Each number is 50 + 10 x the weight over the matrix's rms, rounded and kept within 0 to 99. Layers, rows and columns count from 0.

# layer 6 attention query, 96x96, rms 0.227, rows 67-95, columns 0-95
66 45 73 42 58 50 63 49 52 48 69 42 64 42 53 49 47 50 65 42 62 43 40 51 50 55 54 49 53 45 56 52 57 46 48 53 48 56 49 46 54 39 51 56 65 59 57 37 48 49 53 58 48 48 55 59 45 62 55 53 50 42 41 73 57 42 65 44 44 41 54 63 39 45 46 50 76 47 51 39 59 61 53 63 28 54 52 31 50 55 45 53 21 55 46 34
63 50 63 38 45 53 44 53 53 52 49 53 54 53 55 44 48 56 43 57 43 53 74 40 52 67 33 42 43 40 53 46 48 42 54 61 54 61 30 56 56 41 54 59 68 58 51 43 54 68 52 61 63 54 48 55 42 53 35 30 52 50 48 46 57 43 56 47 38 58 48 50 56 47 28 57 67 41 55 51 39 64 40 33 45 56 41 32 58 43 54 46 52 38 44 57
50 55 51 51 44 45 53 51 41 42 51 48 65 65 65 61 59 52 54 58 61 59 57 45 47 40 59 51 49 52 51 64 51 58 41 44 53 43 70 55 47 44 44 31 53 30 45 47 51 61 51 57 39 73 48 55 62 43 45 53 48 62 55 33 48 27 63 47 41 30 76 51 38 44 37 54 59 31 49 44 33 53 50 51 51 48 49 55 54 47 54 45 38 48 45 50
52 36 56 61 43 40 43 58 56 58 50 55 45 56 42 58 54 54 46 54 54 41 43 53 72 46 38 54 55 49 42 43 56 50 38 48 49 20 52 40 53 33 43 54 78 65 36 50 49 57 46 39 55 56 51 61 53 44 59 55 42 52 60 53 45 40 42 63 51 50 70 42 58 48 54 61 53 37 59 48 52 45 48 38 50 78 54 52 44 47 43 46 56 53 61 58
38 55 67 51 60 59 34 54 46 53 47 46 59 29 47 42 48 55 46 43 48 51 44 44 36 39 64 55 49 44 47 56 42 53 52 49 51 47 57 63 65 37 48 58 39 41 51 57 35 54 59 50 56 51 69 45 54 64 60 48 58 58 44 42 47 56 57 50 41 57 51 46 59 34 86 68 55 44 39 44 42 46 37 38 47 38 46 58 43 28 68 39 46 42 64 33
62 49 58 33 43 54 42 52 44 42 46 61 46 58 46 47 40 66 30 37 57 33 39 67 60 53 52 40 54 51 54 46 36 52 54 55 29 43 58 51 70 45 36 80 61 66 49 28 38 64 47 60 48 63 38 38 41 41 36 41 55 46 50 53 60 60 51 40 48 50 44 64 41 39 33 67 62 26 48 48 69 47 54 38 47 52 47 36 60 51 39 56 36 36 59 62
50 39 33 49 52 55 47 47 41 59 67 72 59 42 44 76 50 40 60 36 31 65 38 54 47 64 46 58 50 56 46 58 37 45 39 58 56 49 70 49 53 44 59 54 48 42 43 50 42 51 33 46 52 60 57 36 55 51 53 46 56 55 59 44 51 58 65 31 40 56 41 34 62 50 51 44 37 52 54 48 47 21 53 57 42 60 48 44 53 64 49 54 50 72 77 55
51 43 56 67 58 42 56 64 56 61 45 66 41 45 49 61 56 40 48 55 37 50 52 28 35 32 48 62 46 41 52 44 64 44 60 50 46 60 61 44 26 29 65 35 34 47 56 46 58 52 50 52 38 39 55 57 64 44 73 53 60 51 57 48 52 52 54 59 43 41 55 51 55 49 57 51 56 65 50 44 50 42 61 57 38 52 48 61 51 64 45 58 64 60 37 41
61 35 48 67 45 47 54 62 48 60 45 63 48 47 38 42 66 43 31 61 43 55 53 50 49 67 44 56 54 38 50 41 58 53 48 54 62 37 45 42 48 50 53 58 31 60 53 39 54 52 35 64 37 55 46 40 48 44 52 45 54 57 53 23 56 45 44 39 36 58 57 43 67 72 58 36 57 50 70 42 36 43 65 49 55 57 40 43 37 55 33 39 49 62 47 45
57 64 48 49 32 48 56 70 59 46 43 55 38 45 52 54 42 52 60 42 43 54 53 51 43 60 47 43 49 48 36 59 48 54 60 54 46 55 46 49 61 46 42 49 46 48 50 45 45 58 47 56 44 47 51 54 50 58 52 53 54 47 46 54 61 51 52 57 46 59 42 47 57 45 46 55 52 48 51 46 57 46 49 45 49 53 50 51 58 60 48 45 64 62 51 53
37 53 32 48 42 47 56 52 54 48 51 38 65 48 41 67 47 57 36 54 53 59 59 70 49 51 50 54 42 25 43 64 51 30 50 47 48 41 69 66 59 52 63 44 58 30 45 57 47 33 55 57 35 59 80 43 54 33 37 46 45 43 51 37 40 47 63 50 58 55 47 44 59 68 50 49 58 43 57 44 56 51 44 52 58 36 53 46 30 56 49 48 62 55 50 50
67 32 58 36 61 38 35 47 44 49 48 55 39 76 54 49 55 49 46 57 55 73 45 55 56 54 52 47 45 47 57 63 45 43 57 45 35 42 45 55 42 54 33 37 51 43 42 44 53 37 36 41 63 51 57 50 50 54 45 48 67 57 66 44 58 63 50 44 43 44 53 35 49 58 65 66 51 48 47 59 44 53 53 57 45 32 52 64 42 56 49 30 43 59 46 41
40 53 63 47 42 41 49 47 57 37 58 64 59 46 35 52 46 55 58 66 39 42 47 54 54 55 33 50 57 42 53 50 50 48 51 49 54 58 50 68 39 50 48 58 55 54 59 58 43 52 53 40 51 46 48 71 44 49 61 35 47 40 32 41 50 41 45 59 65 51 40 51 59 46 49 52 44 48 43 43 32 35 59 45 44 34 58 52 39 43 41 19 33 58 63 57
55 56 43 60 40 35 42 56 65 47 50 54 53 45 59 41 53 42 53 40 39 46 43 60 44 46 59 60 49 36 42 45 37 49 53 47 47 48 55 57 50 53 64 33 53 55 58 55 53 52 33 41 55 63 19 55 55 51 33 50 53 43 46 44 54 47 37 55 47 52 38 47 61 38 56 63 56 54 65 64 61 52 48 52 34 51 27 70 46 45 56 63 41 52 52 51
39 47 71 40 42 62 57 48 60 45 45 40 55 57 51 51 47 57 51 49 42 47 46 38 39 46 52 48 44 46 38 45 53 57 57 38 37 60 58 37 54 53 46 45 50 59 43 60 55 45 36 36 49 59 44 58 60 40 48 40 66 45 50 39 42 57 58 46 56 55 76 64 58 49 45 16 56 33 65 42 67 43 48 51 67 54 51 47 45 45 41 56 53 64 53 43
46 54 31 45 67 32 40 27 43 60 45 50 31 58 59 54 59 57 40 62 48 51 52 46 42 50 44 72 68 60 42 39 60 37 55 63 50 52 46 52 63 29 57 36 50 43 65 49 51 60 50 52 50 38 61 41 53 40 44 54 40 55 53 55 62 59 67 54 49 64 52 58 57 35 54 43 66 39 43 66 56 57 55 54 59 54 47 42 39 56 48 54 41 58 46 64
57 42 48 60 60 38 51 67 55 49 51 50 33 49 56 65 50 57 39 41 64 61 57 57 47 54 38 59 55 45 75 55 34 59 56 57 61 40 35 46 41 53 65 51 55 52 41 61 41 37 61 51 58 31 47 44 52 45 55 42 80 40 24 43 32 55 63 29 43 49 54 49 51 55 65 53 77 53 69 65 71 60 58 58 54 66 48 58 57 54 47 50 44 49 53 45
64 51 40 47 49 65 38 59 46 62 52 56 54 69 53 52 54 61 50 48 55 57 68 38 37 47 44 53 36 56 59 39 41 59 37 58 49 47 51 27 56 74 37 46 61 61 64 56 58 54 46 35 53 35 72 42 58 52 60 37 50 22 46 56 43 42 39 52 38 43 52 42 45 38 52 59 49 37 39 59 64 69 58 38 39 43 57 57 50 44 51 59 41 50 70 49
53 48 56 49 55 63 21 47 60 49 63 53 40 49 37 69 48 51 37 49 67 51 27 42 48 49 37 57 41 50 59 63 71 64 67 57 42 43 51 57 51 59 55 64 47 42 51 40 38 62 40 47 53 45 48 52 44 56 47 51 62 37 57 38 41 48 52 43 53 54 46 33 69 55 50 46 39 58 45 58 57 40 66 52 42 57 65 41 60 57 45 65 53 37 42 47
66 32 53 45 49 68 53 57 52 52 51 40 54 49 51 50 55 51 44 56 29 49 50 43 62 59 37 40 40 47 51 53 34 61 56 38 67 59 73 48 38 57 53 56 44 70 50 42 46 48 34 55 56 48 65 65 50 37 37 56 26 55 44 41 52 54 62 58 46 55 57 36 39 55 60 42 57 52 23 51 56 56 32 53 58 45 63 56 52 39 34 50 49 38 55 52
59 64 52 43 41 48 51 41 35 56 53 48 56 54 47 47 38 45 70 50 42 56 49 48 47 48 45 68 35 49 47 41 42 59 50 43 53 63 36 48 83 41 69 54 63 66 44 52 54 56 53 48 53 68 63 55 50 55 45 55 29 54 56 51 37 22 58 37 62 50 55 46 39 47 37 58 36 48 38 52 68 62 59 60 57 43 49 56 44 30 55 58 45 37 62 48
58 58 42 41 57 50 46 43 30 37 48 29 58 32 48 51 56 42 53 42 58 42 59 50 28 56 40 55 46 61 54 54 46 57 50 54 38 54 49 65 52 44 55 46 49 51 46 72 39 62 53 45 45 43 67 48 74 47 42 24 40 66 64 45 61 50 45 52 27 38 47 56 58 60 47 60 49 55 59 55 57 41 57 48 48 48 46 53 51 38 46 41 46 68 49 38
55 39 41 72 63 59 43 59 52 46 38 49 45 42 49 61 61 54 57 42 33 51 57 55 57 48 29 56 44 36 41 40 59 50 54 45 52 57 43 43 64 42 43 43 45 49 69 55 40 38 66 53 36 53 47 30 59 44 46 63 44 43 52 43 65 52 53 47 45 40 48 69 37 61 39 53 42 61 48 59 47 43 37 46 44 63 59 61 36 64 44 47 54 35 63 36
46 51 39 45 60 71 47 64 71 57 46 58 60 59 65 58 42 42 47 54 45 51 34 50 52 51 44 46 47 44 49 51 68 71 32 35 38 47 52 55 39 41 59 57 41 42 60 59 49 56 57 54 63 67 57 53 44 46 44 58 52 65 52 38 48 42 44 42 72 58 66 43 69 52 32 54 55 46 52 61 73 55 43 32 34 58 36 58 58 65 46 49 44 44 28 48
50 46 34 56 50 43 63 27 50 38 56 46 55 47 34 59 45 48 61 61 55 45 30 61 34 50 35 43 45 49 53 51 67 54 39 53 63 68 42 54 39 42 45 50 36 58 41 46 49 50 60 61 58 49 47 63 60 50 47 40 53 42 39 61 53 49 59 65 43 46 56 50 48 58 66 39 44 50 50 33 48 78 56 37 54 32 46 75 56 52 52 58 58 36 48 50
64 36 61 58 42 62 53 51 57 35 47 60 44 34 37 37 37 37 50 41 52 53 38 50 52 22 58 60 71 42 39 44 57 58 54 35 56 52 47 53 49 59 50 43 43 37 74 71 69 74 38 35 33 52 38 40 64 30 36 45 48 53 42 66 37 64 54 32 50 58 56 57 58 55 49 70 56 41 58 59 53 49 56 47 55 52 51 54 61 48 58 48 45 52 61 46
72 42 46 60 54 60 46 78 47 45 61 56 58 48 43 67 52 62 58 61 48 55 45 34 48 61 57 45 58 54 40 39 37 24 51 26 57 55 52 57 70 64 51 40 57 56 43 54 46 58 43 52 49 39 37 43 37 46 56 43 45 43 43 52 54 59 28 40 61 78 40 50 41 55 56 53 60 39 33 30 61 41 50 56 59 45 45 44 55 55 61 44 52 33 54 32
50 49 51 40 32 24 39 59 35 51 50 60 47 38 36 48 73 54 47 44 68 40 50 55 67 46 62 55 57 43 52 59 58 41 45 46 53 49 41 44 48 42 54 36 38 62 62 47 43 62 57 45 49 40 62 52 34 53 43 39 46 36 50 48 39 43 48 63 49 43 54 65 57 63 41 59 59 53 43 48 51 47 31 48 39 37 55 45 46 61 38 53 49 62 59 49
66 56 32 41 54 55 57 51 54 63 66 48 57 61 36 45 55 34 35 57 60 43 52 52 38 66 66 46 52 43 56 50 62 57 45 59 31 55 58 44 56 38 39 48 37 59 42 31 36 62 57 45 46 34 50 67 68 55 52 55 44 61 50 66 48 60 47 53 62 34 47 52 44 53 46 45 44 52 53 43 45 41 66 47 37 54 72 56 48 45 52 46 49 31 39 45